From a checkpoint of a small transformer trained on Wikipedia.
Size: width 192, MLP 512 GeGLU, vocabulary 2915, 6.97M parameters.
Architecture: rotary positions, no biases in attention or MLP, tied embeddings, capped logits.
Each number is 128 + 32 x the weight over its row's rms, rounded and kept within 0 to 255. Layers, rows and columns count from 0. Numbers have three digits each. The size before them is the row's rms in percent of the matrix's.

# layer 8 MLP down (transposed), 512x192, rms 0.173, rows 307-340, columns 0-63
096:120103118117162116111127135130138115119123072129155159124135094156130113174119164116154055154130147145098108128136138123113122146150111090145075148103147135145120138101123092169115167141089122
096:107059149142098116119165163163125115168122114106154154081140111143154116157129105139129091114183092149102170135089132134129083163123122115116160136105121125150134128133151127102142133126150163
100:139136107148224149098123167142099170144191163119180128144090143176094068124139124157146103112076102133102143140064127154105120148135067118147140127106132136108089128150100108090143096162081070
103:148161119138113143143122201085115164063113118121112106186173169115125093148144121109135083145128149153080102091182145117159136174123093141079103114096120129058171120103145131141165080148155128
100:102115157162180129159153148225125129145038170136126161147129144154128118133145159128089100123115103150146117155178097127111116102120091066116153178153151095139068194140191130143180084131141144
101:181082097183160167192049083125077118136156149150136088136161127113110150188099155136082129121135134117105132155184155064169077111120076104088120138177113115103106171063145076121090116114130171
094:062139108140118075124128126160165078131135089108135130147158129112162148106119090105132165157081089120148127154173138107116040102123148157123117141115089127186054137149165124125083154148110121
105:143107125158092134067119121156163047134108117134180196121067144098138107116109109071171165104128095064140124094115133169163132105118134137166115107152124068123117114208085132143112176081122162
097:101108170109105145110126168151102152104115095100085134099119124166130096084125166156071162134095175106208091170089136135200124163108105104110058113081112107124080188145122135178131146147143164
106:115136169152158180115091122111122124086183051109121131098115079150152157111171114068150158123150200101142145143039104140138078139121119082137156184094116112129157146100169126082129144065157131
092:108091165130112118125138162136108091138095135107121104187134168156107183117086153105144124177140116160142178135144125117116152169123125147116172129096116132073152123105126159149194117174144100
100:089113156117135150179130179116148125159171130085137146072128096115130181092156102172084146118114104189102119138103117209137123137118158107102141166141162139047193126117084120112160124128123097
097:100160116134158098094103118205194171165077170118136165113087106104124022129189142071117150128140155182118104119102083159099085143160132108138124097157101155138093131154114123125155086168114169
102:155078152158075144100148073139108081131156158141171124155129176169188132150138114124138140139110115104132049109103129075141104124149094139150112119108126116165108158160152127183093175083116145
104:101202061139135102148092095110135102133165127178182145073096080144152154061114185131163152136143134157125204135132114195116118134100129125114140072120055078140092129121090084158151138107129119
098:106148132114153117112091134163230153148144110156050135196116162162097146142118144107131134082116163134128157175116165099128088113154123159150092133126141102125081138105167155104121175116109138
101:229128208190126082146152136130103124148131166163129121171109147150108153143092134091139048135133139186115175109175139150127125155138037105069064142089116160115182110093112113147113154133124150
096:090114123124121143142129082167147156126115077101163191183141110145101147150133142155038132107124079113090128099175121119126145107147148089150134083143082105104050131113093130138110087087138180
103:139152150131165116148125122140109087151103097109154181195117142120169169172071203125149170100166181148140083106158127102138095148098098139085143094144091068129090146089142145145121152167107108
098:126150135159149183151099080085088112102175145124221148210094148179107119142140083079098159173138119136100139183150120137159142117176104174121138140124093086082095117166140131118087119136084146
092:098178139156114180150099069110070145111130045070086115111094106097098172156136101063112128091165084093108151156099150126151104186158098107157122168186118134119108082136136128140135111145102158
100:150140122126072145159143126129109114122112146171153113148122107160121084118139111133139121122158133082155178120160152117146096109104138150115156145081116172115141078128165130146093210215096125
098:097189132127135137099143160148118158173127137092143119177135155132133123166128085147189156090130150086122134147124110095072064140134129098186076108105138107153122114168119131110099103120099028
097:089115148116099079104105101108096074091139153156047105146100130100151073120165135136096109155130126132153177111135068084086112111175152124136132105071173088192074128127199108101146166140118147
101:121117110111114142124158103147189153114141152168066100128161102133122113092142161122118140166123151137124143073122101095149086130147120182108094105109169121150142113109087098072153080109154124
098:054138109136093164119150165141121133141128115140097175152154150111088154069129153102175125167119129110118180134115124128131150149159102101113174166174136140088153140144129133126076152127075137
099:112094152102108159110089151162137137078081089103128151162181123114110109108171123198128134103091154122088144143089147149144087148180119136204068118177126093107102136164120151113122160165110148
098:131120108135162140123122165142096161105061163107099088135084115105078122157099083204140083142141116105124104179185081102059115105165120089178148143125087135105145113129171140092060125144149140
104:163198138158143150098089131146132070111163079189050117119095114154099146127121180138143160152114110140101164136090092137103163135101130123127119188101166128097130143088100152133113112118125081
098:142134089072106116099161136183124170171120085109127070111155126147149065108145142100155104196159113116108170060095155078169128140186073145158160166070068142103097101162114136105124113157164170
096:141121121104166133153110100115094131152186134157113112134136133117116155202190043139164120124100236074078195157153127124092098110158125111090178165121131078115124124157139150177167057203142150
097:134120116133082152112167152166175066123158109104172127126070143116179154109074106068104095131082114081139130152177123085146167134081111129171180111089085151152122124146150157135142144112122145
102:106158121178174118117125060153153135102180101121122097159105143129094111132155133058169156105162114116111115124116126136105062127144081114114097143100147149194163150204097085157187141118149114
104:106172085069108159122169134122091153123176069120122143139130110173081160171129125159145172084092191112107169135077057065083106159155110129164152135113157138088127062127113106131092150164091144
# layer 8 MLP gate, 512x192, rms 0.176, rows 308-340, columns 0-63
104:086135110137155129109123096119137158050155135077159163135117114124187105157149101150075173132130128123155097162124079098090110113138055104149135123148189124135136124134103187161108062146156119
110:149096115108134066163107161171168196115138102200174134054162129163159128068115139119093166182149146188179066146119117108146107119141165157147117208119126168091163120134124088056115110119151129
098:120128166137120153125132068140072080131154125140123136147102173127178123133104094131065151129089171110129143166053111209124087096130146073136176155139158143137104116117105121107123094151140114
106:172136134113152140122154052091195097142130114118137156105182113121105146131143132086090109107150128136138213145159101120143173103154168117157081095103069087124091099142084112079104150185098156
100:123166131076160084170086156106110101157152072106165168199103092133140106125112135143074112148111128105147060178124095133106134134102134112063045148134115175137125088116096179083176136108147099
089:132190140120121154164131068156105145122176099163119162074155140116150169141156112089071104093094135146098123110159151097100115141109155101139027142166107159135099114109108180110104108149177150
101:151129159117077165127146147072136059110091133195145143090145141060120156143167146112163138140156155122098124095128168112076114140112142164147160150123081143136120116113173136115077074071100104
103:165074140131139115142141154116116177109162122157174129133138098151119098141126069168070145176126096038119122154070141141155160144127167081136102150165087122137144102122093159174083080108110149
103:110134152135088129111094149102148132146154140160129085100108109055136088171064117155191152152088177078157105162174146103118136129085095160162142132149142144148160145132121078115101121142115085
087:077151142105156090102150126103144115167104204123108159122145090155129121179171143135162130139163155146138083148057202176120138151158120168112138101121139140123120091106083087115183080186082089
098:169127100068132155104128110132074072137163149111069118159131163183145112093088164111134090093151115134134145079136095051122111116151219132147092122103103135118125117142178114206055208080178068
097:173180125111077201121127110160142093169105088105100163118133181139079047146138103134139146126101102155194132158149088116121108162094141163143159100190151128171126120113191157112138105141130123
095:096135078125113119144167161100139152080119114136105096181133153141142115145141118167157160099127110109041067155108166171087161058082063082150116187172101117083116120082177123083150133191147175
099:075147129163161175109145131135123137109169112118147154166176171149122121178145079100094091112101099110089086161124089164152098138133145179098120150194123094095167057118203098132118132127106145
106:151130099048137112116093078093126127113060094102164080096119107140185126136110088115199099203062091146142109117139076135158096130120082132086143160095089119083128124087142165083171124144093123
098:151141111126096083139083124108103077201135142125044146127137165128150079110061159174113125124056147134104106156100124146145182155101113118144173066113105139118099172116147181113135167070150205
093:100140121144083112181121111123121160118102072151183120104211099128101097101124132085119141111117142110124139082119090137168135143152168097205133124131119122176164092078118130108110107117180141
096:126134141146102133097146173062071155075095146108118185120132143126120131135117091133094087129178135124089170140086119107080126152076192109149118107128153183128143133204116139158109173108052042
095:124145123099143070160141178113109117160126158099070161131130063124078083146124178112180149111069106127106154142108116103086100115169102168127102071130127153116133169120138134033135136133164133
114:151107149141096167067157134173070125120135116130072130130110122146094124123137091160187097104091092110188152144088095069121121165147134130140094105111112070120109177132161064123113166092083104
097:094110140102170105196114108181132122153141163155122107074220160177114191120105076112127070160101129115170129176193084138166131106164186122154128150109088126104096090103110104091146153100125085
095:132157104080069169135160155093071124116095134111160109113136110101092171102122123157123127085071146154166138140106117137138057110135153075106114142174120141133143098152139149083165138101162089
097:114130080061146174159161092131172051135091127084123135153111104128099093114191026108144127153126115172102179157059211200061071121130117091182112108092140168155112138085139114133055165110161137
096:096132149099186124144126103109166162070129113134143109074111135111110094065144081131169091113101174056136146153102115101184134152126134124077080121213143130199148073093150106148203160107110130
096:088142175086114158085141100097135116124083134138101101132097115114132158108152083152157167147098097148135172141154131104149128140160061114109161124076119147147113124128102101205084175139187118
098:140103152106093127101135113120155101103109090116116157100166148148098185139131135189135186162104150119088132146083097102125099132113148088076168100120178155118077099111137162130168181108159103
101:107127107123118117124116129153123110152089114121135143105156203117136126147113078114175133154105067129178131173102165064157066140165123134102124138144085110062193091128126150213070120092158184
100:121147148120092110157140122079148065103157220055126136148149168144130175147116151127150114084215096072174116116147103173099155127130133066115048140085116110132168138211126126162150124119123163
102:163123097126165106119105105063164166115089137180117184120168100089089154146167086157186120130086150132176222148179160140079110148186120112169125108123125104154122140117133130126125142168127114
096:109145178124087106161168155118103159127141118127099144144086191119157120152128169153130110110102133124122120151116108093079098067124075127136119160189174179135132125078130027099127122079181088
104:110135101112120110196162128171175105143134117080153116149090133122143159125122146147064068055092036135123147144157114137137137083136158080136080131107050145088148131158128151086141167123145131
106:086132116053156104104218133143168124123149079073122095141136157136116106129125111089145170114124160085092178097132107155186065140099138122167112150144123127179075106158079092105079126148154167
115:102106107168113086123146101160147174111075056146084108171109177049093170133132097078114076122181146158130112143157085170150117115153137051119183104077194165141081131121126110116148096130153117
# layer 8 MLP up, 512x192, rms 0.184, rows 308-340, columns 0-63
096:119176168178087157130195165162117150127098112116173133139134130098106128120113138131122129128177118187094116160136099164153121152100163161145076098087117132130175122092158124145080125146150087
109:089182124089097150095102101134135068174149114184106150112128197177119169150118139095148118136127167201145096121135130126099107107120189105144105068132124090163155142159182161104126112146117178
107:148216163085176108079074097204147147143113123125127074121144183101141162104111195132151054118142109144171121106131051149100140152159168100114098129071171120160177138146107170127154158121128157
105:114140089105071090146102109106120134074103059174148102163070081122093121141123147119094146146126168097161149151099114185152106102109145152140127139162150128093075149134133088153113139164104120
096:164123109138116138152219175140122198132186136145155050143174169068087174161088134154109155173111127113077115100123166121130151167153087156125124143141186120099167129111135101095111132179115095
105:129184118138096136083130087127121113164178137132100138217134115129116106122101132094167154074079174160144127099126126145126213154128145110106076173096087176161147115088136185108141112119152160
102:074129126115127101152186124073139131165105154140111167174137112112190138158095136139092103197155167081150140106151085142105152140149184101143086116152116145110143203136142109147151110148137104
101:146098131146153177135076117143121128145143134199110170120040126062130142139124194096157126119124114126171156121154173163144154092203148114126131138105167190182126094121132103163059102094125170
105:086111191115097132111198107158101116139134117096104217090113169077116117154168117111132150125117134135129147178152116101166124119098176064147195070172119154135117089144096170140128157118088153
094:092159112125233122103144124182159111093147146139092080105172068134135135078159102144203070170048127117063131074151098019099095119106153142089100126153160105162144137108136135136116150130133174
094:122125136127151133111097161111106133161132049198158165102121144140111132130099112127113067192122126205121135094120115149076050116045194152098109124080091130142151111136160134108126046108117115
089:177123068155107176098133133167083211123136156114133154100133092113178158078133116084088153139119176147174091141134067141129142074145119134136093135073128115139112152122108154115115166183165159
096:099084110126159163118109113188186096122134221118133174188112136164150091105127137115132091128079092145107098114107157144114152173163102097106092118108054146110156112089144113120113090078125132
094:165150115151117153136124126135072132190127037131171098097099139144102131110111200147112128108120215134097112165102059183100122113146095126194168119190131132141112127133079108114104147126137109
111:110099096098134155106125149147156071167165124154143130125067139117096179135076133149145120138126211106109081120144068120107119106116140126163150141076107083117098143061076059206123129123163172
095:105140159119117083088129127096106140171146110103115139120148120137118139190120170128125105142115104101146143120115117216164097061180140123114174150122159136126172140152137136112172120183127138
093:107109117135124156143156140107073131063162097131062091097116124093157116185075090103144146128134128122170078169197161172122153161127097103174118141146130153121185155101118080164169148118098126
103:086149140181080105112140082166128137139078136079113132100089141171204178055094141087126125161139118137103110065162117109103105088103133143103107106144180126169142145121137101201137040165138100
099:153053160145069151156082120150163109164075066123202143125142146133123136118109152120108146104154118175096125084128126119130139145162146104130072142199070081144114186109150147114073068097061155
101:078127131129115089110099136159098153205111125137158079147110153143110098122129094065141129147092102161142143158112059098103227168123115111136099156098104080160123120110152118174132150134122115
095:096117166124116123166182159140062106073155122061129150124095129108081133096182099109143119102178082101146074150068146163122187059174139184092130158104181139141145109153116101126109143136150103
090:100156112138132134069110078147166110105145143158144120117172145152125122133099104110107060105141065088120133177175133138107139134140148152156153097147133160080133158148142077143110193137162183
103:172109116119093169125046151124187173103089132102208084126131168161170090094164139101124107107106106120156063156139099132073123083087133151141105126095100136100144105083116136100077130141130148
098:126129100116095110125115156075131108074030142142113116173146174182088158137084093068128095104116089119199129149171149166134157125147172181105186096139050096116106129166117139119166088084140122
100:121107206118141124141138133151135118141134127149105115127090107099165148124124080112102063140132060183090170117119121074100094131080061215105156145102158145112076141133114097173132107093178142
098:120148088129144150123188138121139161146163136192119138201133112119135131204145134158149120159129073110146098201191133142140140123125072125121111048079110132111093136070131136092126155101131106
091:132125096140063147163134098158148119147120101097131129125134101135071166110160115149124123083135093096076158119135096107165127087105086147207143082175080154135187154058137127089133060130135115
102:157110148122141172114107141153090103108107107094087119145150138166133161101092126214171159122101131109150146137115178134105152122198111102153135128137091141126101143094168164113088177139110149
105:163173159095100132106118111128130106072110164145105103194086093148082150135108152181124147109121132185159203098149105150184087098110164120121149122173110128137110134092057099140141089113123158
095:209182140073131097124112154102164083165122172137110083111135090121126083117078163192129082179151112096106078176110100129165151075112161102124153153115071092136103151194112146137091153115067160
103:146144108132081087149112148113147101106136139121053161118125157161152128099138096122091211100082133128081116070080082131163136103147094065154112089136119076105143125129057187114170131088138151
102:147059168120089085117144091126133063155072113115113088130083105126153128137115134095104138148189103139134136156161147063162118137126118189091130073093086104099105062055124133127138093153191124
114:119120168136120137061107165099184116156229157126110151140079142157112143088138192145101153156095128131168191155107177126082146102119138181144151149129092099173134142140076191125154101074120118